config.yaml
num_attention_heads: 4
num_key_value_heads: 4
vocab_size: 4096
extras: ["capped logits"]
beta2: 0.95
Each number is 500 + 25 x the weight over its row's rms, rounded and kept within 0 to 999. Layers, rows and columns count from 0. Numbers have three digits each. The size before them is the row's rms in percent of the matrix's.

# up: layer 10 MLP up, 1024x256, rms 0.0648, rows 173-272, columns 0-63
# down: layer 10 MLP down (transposed), 1024x256, rms 0.0521, rows 173-272, columns 0-63
up173 106:461506508483492469490549494487526486522497508517488513453523460523496456503525481439484496475543484498489524493457518515536530509476499518475483544504520476518511500458500502506494476463507497
down173 100:453506497497513505521510486469507493514487500483526553465490500517554513507501508500481540500465504497433444453504474480518532498488518457467480527478501497487518482535475486454511478512496494
up174 101:441512523485481511520552446496555527474490491517472499507493488489540520503517474476470524496572507472517462511467491533505500490514482534492535510508488467480519488477508499508480544527521472
down174 103:488524468485565495499506505501486454460534469508475515480550504514510478485536525522524472506520493535501484500514495477542472476446532517488498533492534496476525494476493498473493477489488445
up175 095:473528515508472498463431495499515469518448515482463499515507464486486518500516482501505484489493470497538504441546503491523479495497462466529463532506496504486518496457511466503559493507493516
down175 096:530530523494484557482522511538525467456469514518499503484477484514490510490510543464452514516489536499493477493509521516492526504490478532518477506526487427508534496492490533519535490531461468
up176 099:504476527506538449485466474476525481467528501467487459508470485515501512514499486498512480481542491485490522456527529479505500512513502495503453519482512505480457486496452523524497494500535551
down176 104:498455496505511517509463522508494499510505497526481479512451497497500467490506519486510518522493493483504506479497516524485498518540483457500454505556523498515504499544524538469520525466514511
up177 100:497461493532502488488527461522534483529481511491473531501510469505489490435480490507494501488517487489508489489535512514566455505525554521500520480513478501485498497485510483521515504513509499
down177 101:561508494469507525494505469486463497513479529497456485502492493517482469528492459486516477428513471524475489507473471525507514525480499478520481460470525497482533499503492532478542517524493528
up178 097:517528512489457455519501462506508484455510512491511520523539509463466517486541515537455482508501497502550506479482491492539465535534521503548505488508502474457482512473509525480504519514500502
down178 099:516537548491547515508492484467519524506468516489499467524497531476506543481495501481521500500460487511498491521528482472505474490496497508527485512459496526497484478463462469508471525507520508
up179 092:475514479492494511502482504513518479542520481510517496472502449489519431508535509513516482525492518512495500496481533522528473519487538472518453522511485464486496534519555450522466531477513484
down179 084:465519485505443520486486492478507528482493515471482523504529470495495491501477498520537511526497455514482503488503451488523510488496531478538481559548519500492499492484479532490487476533498510
up180 105:492489478524479494458533499517489483471494474534517507459472545495460498504468532499499508470526481559484512485510534496487532476511540519449507496482531492500515450549496496486524518511556519
down180 113:524513519468495471502505474482458453513536578515521497507469442488498497466521502502509484537467510493554469479511483481476479511489499497502492488498488481489499494515535515488565493482502473
up181 103:508481514509506489457466493520489485499534507502531469460537553444489507532456488461495530487503455570527479515487503466517522491470465526480548516532497485454478498462512510481521470521524536
down181 104:490502511506487506519510509482502469524475481486540527509467454517477485527483488506471511480486487512455511532551509557534481528535445507524478466529497476483503495516515515459500500522519499
up182 100:484480506534523517521498546507563535498476475515514537483485499478471482531522555509493527475467518515470481442517518509514507492525494532518538553569497492524465491538522456466529490478564469
down182 097:509494506515514527539477511511491499499538562462515527535497428521499503531491464488477499514522450492483474491501495502531472483488497531464484561542485495507486492519470520505530533485481525
up183 103:477475491487469531459445457530521480491435475548446528521528472492473474469537499498501492465512534454497485507513496501489472539460551498562471526546535500483485523484510512485454505499471491
down183 101:507447509480515518536481521519467472512507488510499479521487471461538489525494486479542480530502508538487499507527439498447513515520486499474516501501501498495479522471554468476528494511515524
up184 099:436490500491483493466481482531460531532490506450498525507490450524503513527470482483482513494489529495519508529505489501513493476469530513554527527560528500476509556472528477531462483501505491
down184 096:539470509464476465500519519488484513500492523528506493521520483479530496447456519514503445480518465520525521484501528471528503474548493524459493428479479488505492516522507480457541473501486547
up185 090:502480550532484503503518473535534488448474459490481527462511484460453528490480514486503521464556510541515514488492516517474529498524480466459532464540508495504495493449478510469514531471546521
down185 090:525492481476522482558485540482503517482478487512509521507517542484474534502480525514477513501483474545487501518497513498512506508502463463498478500518518515471442496501505483470496487541495498
up186 108:463495499549533500476488507521538465485434486486464556511515482504483489532530523448463486484492497506526489504461532485508479504489473505551501496495512499479514509470544523445473476498460503
down186 114:480483508501474490500447483487496498507522503497528501458497522535500467515501495516479474543488526459504513495479473482484452477515495503498478483478542508452523489470495534478474541480491529
up187 100:460460471518527517500493449498511444498510495487479472499471500518490495500529512532492509481499535474508534534464509497508489501526499516487484509536517519459475469514519491518496498505483521
down187 096:487528500507457518473493495488474506495501525504507519487471520522509510459498504518516479475464477533507469524489469523480496544600522509476511509514464490508527490495534490460491477458509514
up188 110:463504499529496475532434478538497468496482481493484483516542505455488504507523488497472472480489503459483453508503519475478522530477521512470496500530480488537462487479481509486466471488479515
down188 108:512497496492456497505539525482493518526493510496503520510535456513503532494511480477527487481502479489516504510518493487473524482516547516520492498489495491516485519527498491474472492515497526
up189 097:472495505491493494473508497520520528523489498486414462507508506494513434506448528505511485484550540518498535468469453508551470506514551498491477501493471516470527535500525471502465558485470551
down189 094:491532504559569496500507510500506487462480488507497501484505524534500501473481466488512488513473518516480517498489473514462492479584494501474511477541522500541518467513494519510523476487542504
up190 098:489469493504499507500444499529500461499431542541499491533519511499447493495522493468475503537488499475459466461514474473476516487518512490505491536492485466502510455511545511506495520467489480
down190 089:505482476500518477447479496447447501513495525485512497523449568497530492495466517503513480447471507481489474483540527510523505482500522529521501460494525479492467501513492463508525502469483457
up191 101:511482491493480473501529521481514475466469454504540522460489495508465504489492541506475515475491530487510524483471521439485445548534517511514510523498478462479494521505476442482455516492524531
down191 107:518493504500542531534510469459511477480499434488486550495515483476522512477522487482488482492493478520449511504481464476532499490517507536470516472493489496464474478504476474488460487522510480
up192 097:511492525508510481485474505459499501533495489471478498456496504430501496532518515504480501538516530503462460476508484508519473566511522462527507555523476479498507558502541481491521546519500519
down192 094:482539509458493512511462499501478530497475517507478522520485499487526522481510532475516515482507507506460540478528526496499506507470523447495489525502511517483531494484479509519454530548476509
up193 102:512513448470500525470467529555491536471477493467501529466546536488474468466454506479444512471476481496483540470456495462516506536469509498492546525514472476509465539470484459475495529516536469
down193 099:453481521512508505501452485475493491552507512492450508506513487510466458500528464557508456529481509467436522535482478483478534493470492525478484505475501503483508458466535516501499478517469510
up194 098:506489502492559510524459486518491522472477459481513484493498542453472518495560496483517514484485478518534496467497527509506495501518518494482489475507501509442478498503482534444512493517480571
down194 098:532545464477500474522493499495478489539528514490556532478499478506513495514509492506499468514490496472503499500490501496495517530573500505527477516466509506535472488474516500500436460493504436
up195 092:512444483534524503490509464473515502492482512494470477514538509477493513507485447514473477495507530510506509478495531482511517496490525504501515489497489510422481521533508517516482495481492545
down195 085:509481462503534508515479502503528509519475461501461461517529483483498509518503487498501505505513515500481482490452450538505463502447518494508527495525507460556510496483554508499490453482493525
up196 097:534531515520530514482516459505510513519486457503494481503476510433499478461558471440474509446510513495550457478519541504519512503459488517544498519537505475489442465536521484515479503500501526
down196 096:515488505467483506495542521516466463513546475515519455521514495516510484508482484544518440503493503472535515522471468500515509488462489499504503543460531514480506491483475487513485453439516478
up197 105:484496522481479470476517458540516530469511525460495495515512431506486462503529469465509535490509487488524508505526538478480500514539516508527497513513478461487475529483492517484466534535533489
down197 106:489517493481463480464512481503454480494532481471538498489487512525514510500487500457463544493524503480473492490508503506503483508483480529502531472514515470500496487490507493533510536503529496
up198 093:474484505503463445514467487508515506517475465486496491518500471519461539491531570474484470470521538519496476451532504507478481559518515469543528504535503505488489513468496482497493514486534524
down198 089:523513499514456531503479583492511487525479514477503521490472469542530549459550485502510480492492475499515492503519523489530482477525482495503499504501509480454539469500523480525469525520508497
up199 100:458503478489501499498504484540536498520511449431488484498503490475490477482505486489485481492543533481479519490506462487525493521502517528519510479538524493458500548516520497511510536496499520
down199 102:455466506532494532472520505481517500536502444504539489526540517515491467520478500495489495482458505500499491470523483530548456478472502495516514493503488486495520504490551505501538523476516502
up200 101:510483509493468520530492519500483525503459530472489544484519510464467464531513516521481506502496522476439457491499495472496488512524510490510484535479484487504491465498430526449470482483490467
down200 100:513489493549541496492543552508506518493488466484493504489496490467505515535517523504472467519506502474448493479486504494500467506493528562478496491459474497549480508517476538529496477435511461
up201 100:495497523505536492507493475463527499536518463429472439526467514501495475498494473480496456482504535493516460445521546515508479503489497469550471507516519488463477511500506520497487532563501459
down201 105:509455549514539488455509500489533484464516484474488502491482470505504486478519472569533491495529494477526487519493490488473558515503533512508503533490539552503491438496503492513496502461497526
up202 103:519519451501489515499468445490526503498523523472541460514511467462473486517526450487464493532499518471483542528482488499547479533456528516541491495504553485493489472500541492477523523528455545
down202 106:563512526494458501464528498500510506535529528497496509529487500476560529476461464468515491499522509506512494521475492514533498518496502498478480472460486494510503548486498509471562580492497506
up203 106:532509499490497477452464480518475489502479505465471494523497487529534470514494507466510533504499535478485501523536516433549532482487509523472470516491472480493546504497519493468482508530529529
down203 108:532541498470493507529519499500483548476522541470480479491495515501522539461508503510513536446468537516503541493505490514488493503509491496480512484494513526493514521537515506487504537472528518
up204 103:415491526492461521522519481499502488528504503469449502514496507500514502480475433467482506487493485497467494524483509518517488496475475472481489527498514499512511484490488487492480472497518482
down204 109:559511505499532516504489461486454496485536493527480499522534529484527475501515563508476489436503500477473517538503520473493474484511472461499491506459488465516504514500466460506487529467499487
up205 094:523497454514547506462526504495476518483535559498513502467507492459513464496569541505489465494518525483516455500517542493512479524518503515534470496539503492527459529498539520541475490498479543
down205 092:532492464510493506491480468459497495499533525499531512471489514478527482515463472527558505499495500480442536524482522508492495483504480514521447503517523492487487484515503494577465490489506480
up206 100:501480498447446500494555505497476526510486506504474496497511465501466449529525499519506486509500498512511532474525492477487450532475495539535546539521488521521526522508512524498492490473487493
down206 103:473524482478534481535464530464517515523481535497535484478509505494491472454517537463532480509514505503498491528498499473493516483501521518464506515459516507531518502517503505459526543505515528
up207 096:507506495486501517521481525542463495476475522507506460512541527444484470503528460501518518495499504485518494496517517508533505481518500542512497481497468474495465491505527504491463546485477474
down207 094:506528520477511541521511509535517513512474507518487449484489525483483518479523469520541506520483492483449497492524528513474541504546468526536478515475519511528481521508519541541505458487529511
up208 110:511477493492523504511520512520511484504503472533473466509502474470430493467510544474478502484549479470493473550483513479508509502514563511473507516520509482473525495477503440504524502494490526
down208 119:488460543529499546495490520453449497514534535541528482479499497520488504499456492440503485493541529486497524504502545504485506510531515500502497491517511493535520506506511493501530471530482488
up209 093:511487518485523512490500466494469494504494476496459488473531483490548471510523498526515508500520487515480491487444497491524499524505512506522528467529460481499513465509484519468531525546482485
down209 088:462531511476504470491487450535559503519523521449517490490492447489473475572477468498477526518497511483549533507464553473496497491508503477529468505533474515502499553503488484476498530525505496
up210 099:545524488511520490497468523549463499495489507514457481499505496452476488497471535487425553510489460449507529434518522525474522494489483468508489510536494486534537480494490488477496511555537527
down210 095:492482538463478522541487499535520477497500449476517503464514464551517521557525476467499479525517521490541502492463523529518563514496493491500507506497499511441516531478513528498523474502517485
up211 101:449454519494491509507495516488491478492540515499516545544492512485498522472502506502501470518504490516470504527520493482519540525451494524501495455523490502529504528526442525517500506531521466
down211 107:546473485519488504479484500539504471487466467543482502483463535518524460452501520463484482511511494464490510547496464453470450530453505560502523550518486478513491521509479474443497488486478489
up212 106:489526513507495517483487534508509503505475492488487517487477480520471502522467491467513494522474504476513436448512545513516496473504534490562515453549512453519451505512540489468517498513535477
down212 114:511519490477507464520497499487482505491543485519497520520496527487512509465476522540478487494521513510512514541492520521526481484441468469526519489446488498438475506506499480501500527508543485
up213 099:503497465571499503528499497522502460464466495485508455508508486490501459513509511443475449508499490460509450482476500449524481504524514497559499509521496499508507470501515504489509520538478500
down213 099:472502467468497502506513506478515531504526557515513512569492535503482483478435523520521482524508486505476474514475491522475522478514534506497508502527515544516451481508519476478514505461522544
up214 094:481486487459544491513501520517486510478493464534450528561527455489477511552493491520500538487489496482516505454543506519461506508522513525463486513531478487510480496483506445479548483481507468
down214 092:479485504515508490495486494466480450518501509534491532438488490463537530488512472542487492475468454493454457511484485477517479493464492492468488494503486483512474455485518534482548534467515507
up215 100:512492515512519508481510491539508502461468482481495486494473509496475502519475505471518520487490491477493481461541507452519463477520488495483502505503490509495451500499517460517497535493509541
down215 104:500485493485493492506466491515519488506536500496515522511485484503515498506486484536532528522481473484483461494471525538470512502502489524472496497481528522518465520480494479471505486543507518
up216 092:510483518482497539495511521474481488495563446475503534471537506493487509497505518483493523485542523561492484472511499506513503491459517485485522484510514454497519530495492520477512507487445510
down216 092:531467513522519498458490498500517533486494476518483571504489526490499505548476482541529459541514492456474481525486514504479511470519477506505486504424516512500517480454477490507469440498526478
up217 097:519494517521523490529471489446508497530527524472520489479499463531490515509507514444498471498535566526509499475525528450499514533527478538530498523516513494494498562469485518514501496500523530
down217 091:540497455493478528525497507505495477460457511546489481541494531537541487471508507525502567495500469439512466481471514489512518469504485510532464494497500519528511464528517482496492456476516493
up218 102:463455519518535498492505490508523505492506465484476503536480531533531506491540489454438521500509523525513526457529509490463470529520476484527534494487462504502503509484544533502519495493484523
down218 100:509520467500481542520475468499493531484503512489550482546508488486457439445502511518502488495489492543449464521475491547469480514542499504507527510476515478478553507524486488518473548518497508
up219 103:496481498506493512476466521557490498481510507529481467482548436507464514473526530500476499502512487486509460506476512496534506449521516445490488496494473509527479539482546503488490473485516502
down219 103:525508480493521545479553485491500516489473531490495465537519493501513535479477534507499495477481508531477489432531464491487496476489493506557512504467468486501540512486422496539459514486500466
up220 103:486499496489477517485492484491417462540485481499510534496475500502503523491487484460492517486497526511484488501547499490486450512465481513517498503506539485529455516520534483494539493504495519
down220 095:513531506531506441537488519507483493526498503523498509513517499507512493447528464535532430518466499505504537504502542500537508508490469486476457501496507538503480507503525499489557498522538495
up221 103:496535502523550490511481529469495448484514465499476488519502480516485510495512468481459476483491499480495476497507535474521506487502544439542459517493526506425511429519530492501458529532502558
down221 106:463536491468492511462528490513461501507499486512529487487520497543532497489471496500504547487530473504480459480506504501487475516483524492471497508513490512462504528514468493458522515488540459
up222 118:518462514467524453498485525533504527524477552496452484513479507453483488481485520496444539447499503499495475465445530472566518480520541475490505547528502497515458524499519476494511477514508499
down222 127:519495513498484503476453491566505496496511491488505500465493541450535489523491493524532561493459514498519486535490500535507507473477488508458518513489455493506497523492477495549484509528465493
up223 097:457511512514495472519528501491488537534519503479506480515480490454492504475501543478449549436540501476529465486487527474468531501469525539502498469515516483504446485513512486485451465533544473
down223 094:494484517513469511486492478522517489477552530477490479544492517502509478483510479514520555565431487518484483502502473488543487522512502478523523515501490492500536529498527521461510489522488504
up224 103:465477491481536477501512503527530483559504491532471474551512498488487503507503473513469505461497471497509490483500536492522505512510499480526535463493498471439522487470520482469532486486499546
down224 104:510546507470542511560550522479506505501493516489498522466500524547454509470462526506463485493503495549502520476481510519493510521480498522547533495513495473543493495503456504525530493518477501
up225 100:500490495464458501524490465487512490474508491470488531499518492494585514482465545510522514452508502504484514479514526508466455496500537505523486544498492499488507539485464516451491465492517517
down225 100:520531489468525466510522477485509525490496533559485505473509522483492554478478514516486537481512508508509499480467500533523487549449476517475494548503517535460549499527474481507525496496467477
up226 095:470522483524502490468528498493480494488493525546516470537487450476477492511498493527453537491472478490496522457463523456537480494512464547458471438510527517460480470495518483505510521547508503
down226 094:489542508508481448503506524504507519473489506483482491503454478561491525510423493491524511500490535507505504501481523489495528537542503504518470514521519499498494469524516467486481527451494503
up227 097:493453487469493467471515500472468500519461516501488537499539465523530475493485564509469520465491506464509523481525517524469505483518511530466523507493499489487533535513552476485481558500452505
down227 096:509486481495521542437499492546454522556480518456512501516488533501495514527513486536494501569524520491527445568461545501484490525541508515462455481523494531518517547497477502476465533481507507
up228 102:466513498518453524489522474534465524513489516489478530516502457489508475495498463489494512500532509491527488512516476489518487509519527499495484496532488491496483477492530525493486490515523502
down228 104:511467501457559523466496467501548488483531481504517488505467521511528456524499504542521521490502474468513514478497528503575454441476491504515492527508516491487483506504454471527515516495466495
up229 097:455478482467529479497512483486482513473527506477485518518471505498504464541496478476492463474458509482482493505517512478499504548515511526454462512502530520524499463536524473515479497498489510
down229 096:481467495502467518481492486512442523497561514460525474507479489523478522470499467545527510523483488510523490551515496470527514458549516513543463500504459561494504456504479494473520515532511487
up230 099:497483473494468457454552499550485500507488521492495489499529493504470510524513485462474494471487517474495511525489517521522511514519496466508485533532522474461556474458525495508477502494503503
down230 096:477476456481493475540470496502478475472500496493498476471512492506487549472496519492526504461570434502550492519497532485526522486528516504505484472512484514501476468532507538443506518519516488
up231 115:521461504508474459459526475508469492505520495471473499456532525499483521537451490492489506461536493484510510478457506478530506515478517500479524534489476497492487517489511471478496489509510587
down231 134:534472497488484502515498483495474552489546499489526468482526517485485482524487510493503527495520465476474514504457530499491543533463502495513460548480518492478460485510451519541452496496471500
up232 113:490479526479559466473506509519490470478504467475469528532526507493484508496470503500492528506509534519486524492493536497565490506524500497495529494549490461475473491512500497498505486526487504
down232 118:539511533502510498513540531504459502460454489469500520560513524495511472532533507494502530519515482505475500493500508507529525501489494522530496502525505490505518528511490528493501516523489496
up233 107:451462505501518511481531464529515462450559502512488539495495507474572512490541489511462502495516475468512486494454545521487496527500511533496520500482505496510501481502495497502461524528523529
down233 109:466491505506479525473536512530502499499494477510466517496508453511534537481483504484501434504499559529511433504520522481488523546510523503509508462537506490488503504475459532560541490502490498
up234 101:500525473524530500537500460474520498516506469482433497510556548500530482476478487443475534523488540504474477482496500474501535496429542505513554485511470500513505465461512480496447494522509512
down234 097:521490495522516541513511477495508507473472506451484469482485441463496480546532466468505516454485522553504496502508521496484469514509500498467514471490539466570511480477511481493488501520471496
up235 100:458495522523503491474542515506496472533510542509489510496531467497457449524493480487458482494486523445497497457510476502517507504515540516508514473515511487493450505521543524485460505503474490
down235 098:514501520489475462494470489497482470547475550508457496486476497503491445471457449536466495470468504536491495510507515481512531520512508485508461424516529483503512564506528499516500519496467498
up236 102:498487446506529494513490487475513465475534459510493560511535514464521490538493492489509535510537541511527484480532503486491451479461505485465532510497489503482495533476474524475519470527467536
down236 102:465511496511547515499516507493471505529501521473468489492451469486504505504526532508543534463495506469478505483457569507469490491521430517469474478485535489511498494514474535505485492496474524
up237 101:509508499523532494493507497527472523530453431501491539469463480464515539468515492487516500516513460502467559538510467516484491498484506490516470497504521463509497520567507475480508495486497510
down237 096:513535504500511522498501468508533495510480494513518525473522514523517551533464523487529499449482548534526459495494485509529498498515525538490502445488541526497519519506479466524534483545480514
up238 096:490446481530516533488519529471503470499505499490495535515548519512533507480441494534457536504518522473497492481493528489510506490491497521471518525456496493486482541512459507480484515513478493
down238 094:493501452529468509520490531520520521517493510492516498487490521489496527489527478529524510494483465481466533487479471538455514490522497535499483456497503491562504504467514482515521502467506496
up239 112:481490490519509482489505437496546478539508531465471506494489498488510456453508507461488497507468561490485465505511499475504509456497491514465506545476527500480464523487548474534477519527518507
down239 118:529452475538486514467496530497494536503499455482452513526497518511490458558497481527534507452491482486491561506497536466538490498491518485519483476533440516490494527455485495531472520465503478
up240 096:485538501505485533447495477512504515490482537488470514475536467505456491516474532521476500475456530517529463482479516524495454512499513475489537563482511491528472482520488496478482526490501475
down240 091:510510481502469508563474572486447510515483516483499516530487476527485499488516536515517507553503489460525486503471525506479532503477479516510511510467515535500481482518512493550532535465527482
up241 097:492480489457456510494483465506470480528520487476516542513472437453477485512516513506524455524502518481476494532466489503533487492510549486526460518514562474470497520484532502503522522505526521
down241 098:523465480546497519462516490505471501508486550498538496500501509518513470490471501508519464467498502548487511521490502491506528484508506480541475462506497499498476496490480509501480491519518492
up242 095:462504499581504544537495492462504484502489516449494505528456481515512512463532519512497519527495530536486503529523496485486509468500482499494504471492482502464494461430495499527473472516512482
down242 093:511510496533518506495492519518482513424527490555536498500491541503476515469519478471511495505501515508552522504492500508483461505483486475526557514503476448500478491547481506495496553504501498
up243 099:466494494495485493483513487520481474492531523485531536525516486456480483505476512465495509497534507442552517479522516494484469522483482489537458491510550455454458470508495464462468481510520511
down243 093:499501528503505485443512518527492557588487500492525507457507497498491506503501455484485504467501523535486509558533484487514506507485530450501508509479481471497516508509496499470480537510517494
up244 097:522513449525522462512531501513526495498480515510529454499495446496509483532498506421540499474566490499531472478453503507505498541500521495547506479495484490477545493474498498530482498528480514
down244 097:464477525502485516507550538485497502490492467471507530448493500554512463492539500521452535487478491484458547507510502543507510487485483491536476543502510511527466536503474515545513507497497488
up245 096:487525500519522490507493507526480494430439499518500520505503512503527496542500529487457535494498479462490541467519536482504468537489489506545493514494465484511463469545501507507490490538454498
down245 094:496508501489483514481499507483540501502526524528502516500471481493488465469517470495555496497515535465525566460496520506515554529453522453491485495505496448501476486505449560461472472504466475
up246 095:482493494484481448494447508494477501475512521488507501425481512456480518505528500438504495495503488490481496498509532493479451538500504504529518497510491480485495510515500521475554520514514505
down246 092:508534501511514492532548438491552515496497493494494486532486485509486481496536511489502503507492499501527507477490508509517477494547463535483520534503549533521521516495526489490492474511504487
up247 101:487500494465543495534502525510522505497517464504479487509559498453490455503530501461483491509520474479471433484538484451491469518465486513487503502460525457516461468479482424517439559547467505
down247 096:494530522521488498483505482496449519502481519492508513534514494504498485512490490487487529499503530541519466505474533508504497507493539491501502495467516511479534520510502473497534479539467463
up248 097:491484504539476494498529509520466544508492497531508479424512521458482495500518526491450534516448473518520516508472469477507481512458514484486515510541502440482526505488536511501506504505479503
down248 094:472516540497474492546471538537543484501489513491462511513469461497566541459530485495521521520521505471499505475483472460522465462506533550521494541518475545487528505471523494492534522511486522
up249 087:512528540474472491516472469516475523484513463501493493512517456526520530483541489488468484517548452484516471506534499508471479488483549517511486492492436458505474474460548469529467488498492524
down249 084:518506510513477537502516483482514526532512492505487445529517483521521537494495498515535483549450507549515507504508506457520464463462470509472492518512467569492541525504506509495481455499540499
up250 102:453481521530519466511483519482518497500438471497471499511505490503517503509511549481502534494526520508517513483449491487549459491522520498494535455506490498468475512533541477500533455514477515
down250 100:545514506515526510464487540500501539490494492486503502525447489478465548510544547538516465520539521557487475451514510521512493437603512484570513515492534509491512492486511502491501513461511533
up251 100:515481484517496506490456475529525475454483506481460521478567516500510508526530501529482497516483496471535520496513491492503489495485491454487484494530475466484486522498502498521545488517534515
down251 098:502518510517505496468502496516463516517491495530496501495495530489503514477520491524542470489463502481487482474526498521482545495487523509470503466493486519504491530505480474466492499473517472
up252 103:452525552468503528514499500470485508450474470488474490499488482507489457525538513518477481501472508444492474462517550528491475455447484513494514497514500503491474451481479505496507485489482485
down252 104:513538519506513519515503510491510452513477509521531524524474435539504542483484479503473490493507523510487503537502445464483480494466487488503503513486466509503498487496448521509532529488503487
up253 098:514505501482537554476547514519515494488534541533538522529516473482479454533514517504440485499505484470459533427514517518487491487558483468545497546570480471492522521478533502443501534554511533
down253 094:456501509529508492509503521487521523532524495469534516490510512469484511526482487462538518516535474514517458507537482545539503530514503525508475457501514478468504542515513481458489548474509500
up254 094:524490434491504512474497489483478492490481516523474496501517485514518481543515491483497494517482501543482501499442516491545470521464489512534518540490492506527498486544506502481494492529515533
down254 096:487518508470475489500539531510523480462500521555493501491476470493519452503480516526501459505498493500517555482481531538502527467480471490486514513438519472499492490529537487503526474496508492
up255 101:508468483500512516516477511511470432477495499531457456513478469480498501476512495495471495518524547443495469524471495495511438479512464495484500464532503498500480467500517481485536549536490489
down255 098:527513493496499515482508493499467528485517510460514499485516497451508472486493487447496491525498485498503501506523523519515537519503501510518525511533535463503473437474494520504514508527467496
up256 102:481485472499463490449515466523508519487513531522461530485516453472526498496513513479505530517530498498448482492493494534493511488464475524501459531531517510539534479519451522495457539542507515
down256 103:486479504494539514507490516515505474467517465478501521466464473507492478533446498516501523490511506505538447520520498460502485515524494477512489495530486545516510479515511453479500503503503510
up257 099:511504508524483550517503513465464483430491517546472481461517485471490481514476490506442507493486548524496501492499532466508490538453488490496514505485451491502520509518496552484491539476490524
down257 098:456493510483492530475488518469499475487511525496461507493495452507459497522507508461515534549519465508514547465508474504521546513502478497544527502499523508486466468485506520503509524505502496
up258 100:521538473499483472510466484495507464482485515491497527508517474479525524475495480468466507449492528485513519472512525479482485550430523479544475521512467512508500522492533504477463486493493505
down258 098:509561506520521491497519523494501527544531523514517460493457460439438519511516539518505520549518466498466444476463519479543481462481497530513493526525517456507491512528495436508467515486470489
up259 109:488521465467489497416509521501507464490469526489497469523525501497501473519450502505507483493515543523562506469463517487494527489482501508523497511523500484527474469455491478507476523545564495
down259 117:460512519470500526494473482522492501454501498519542487502479499528510504552508548521446493486481526518512491476543499525512477490481491552476516488505506456559467429504504503486487488506535530
up260 105:513491549480510449504532500543516489438491516516496491464500525431485504523488491509507505493522483482547464507501486480465498506482491498484496518502478493519521480503539455486496507509496529
down260 100:493510514505498512479535488498503526509501530477518514503532499529565484554501506506523506509523495484433481520502479529475459537482504472512502505460463468512499456488537478514498502519503502
up261 097:470459495507476498451481470519484515531455557516517532530488451504496474493538469468486510505505454502516499462530506492485488489504485545491505518495467518494496533474497468507525463507502512
down261 098:503509486505499515505460473484538501508484493494490468467500467495545466456484461531535487503506520478509489497527498485460501495533490486497495519505500502449536506485485481536505495491518497
up262 100:474478501522490527492505502500511511513547507474474467480477481489508501499522506473475475510538519464501496519480500469460473507499525497509472504535513507510511497478546495500467528491472452
down262 102:500495503490545496539499503456485479468514504451489506500573514537469534482524513501472515502495480459497469452512528486511518510499474513526515503484463510513505485493521518522467498467518520
up263 100:467495523517491516478458504529509474527498507508490528469479502527475488503484531464485519462492532521455528458502490519509498520518500539533513521537496442455520458502488479464499550471501472
down263 102:496566446517495540492476483545450469489513492467544512544484475539500517458502513498512506510519490524515514530519494510500461480538487478511484498488538502492524459521509509477497565500484508
up264 096:503460540499507475517506511506486473476498493483476512466468491485528496485499498519497510453512496520484517490489474463452497529496485499492555552527474506526510519465488504514466516498503497
down264 092:504527497497497516539468461512487497496502485495518501511521486491492476500500482479532547526510484490497518556481507487497471522541496476484421505464540509489495519527488486493465514493560516
up265 098:505488491479501506487457497552539511470476529469496525490458515506498461511486487526528516497540509487459498478476534522502463500487534508506464517532492509494543509493513467485487506490505527
down265 102:486483525515519504521486499538527513533521506440462464469502577484518517474453489496524533506514495524478488464539489543512514511485538492515504513503511508529447535450505521512478471499502521
up266 100:485489504544542528476491481563527504529535466497470524504507498489452534487546518485511500480528535515524510510513522511514481494523496495546494526515482467470502506534509543484507491503483514
down266 108:484474503533517503475488525504524502504498524532513512548500485459493530493498490479553508496463522514482525514526463522476462511496494517448500499500512524509521488513498553463508526491495515
up267 097:540532466500512469500457512527531519514501508500469562465520456463516489475511488517503520504502503472480560468481515470494468473467503541513487533511473484522543526510497461556490491478491503
down267 095:578516511457504470510496465505477490533545512508514478488468479470513503487523498487480486508486491530532466492483459497503494474442496467496432516476487531513511536504543485509482464514489501
up268 098:465543528484497462427530479503513523508478537524511511500503455531494484473467510512481498482477498492500529504454582472536490453498485511493495441524503514559503518456516472501486505464528463
down268 097:504512500488510509511490539491510505520483525487497490475509496493519471494554486512491535498526457429497490512471504499485505528531498466501417518502497509485462476548472420489503461556524493
up269 099:467464502481487501486477494488540525464490477505487501504502527498513492464539523445498505502566495510508455519493546471536525481486448466503507529479468463510485517487499508552498448515495508
down269 108:537468496474480484487534491525512476489463495467503514519516517511479492497556551498479482549534522510487482513500496507468496504430520542462522530510462504468516532471477484516483460485471465
up270 094:515511513494529485476406505511529488534509515453485476505502539510519446542482498493476472485477513503501477457488495502488451497505491485551492525535471525460485515538480505510490504478479456
down270 095:514576499476484488500510555466487496481501516487515523454524470511438525495497534522507515519556506527561503493512487522492482476544496526526468513527497494520502465517536527512465480500515514
up271 101:463513493467505463479559484477473475490483470513498502487489522496530489533467500505493535476528499498528536490506514504537500494492498501510524474501480485548471489495509476509469492529483477
down271 107:496520426500487514493507465547467471499504486463475449519565478523475511552499460512514481528529525521517512513486481487469506467492530556507519459503488532494475513516506539506544484529555520
up272 100:480502493526540479519505524523529514481495505510487478480512493499507458559511453492502532497509467469502510506505482506512445500517523485467482460508501530492477555521520493508462468473527490
down272 097:491476460470509494491472517537494536489488520480483502478471559501503536460449526499499511486532540504463486511476514487480508465546512477538491476509515510481519478488529519521488502510525488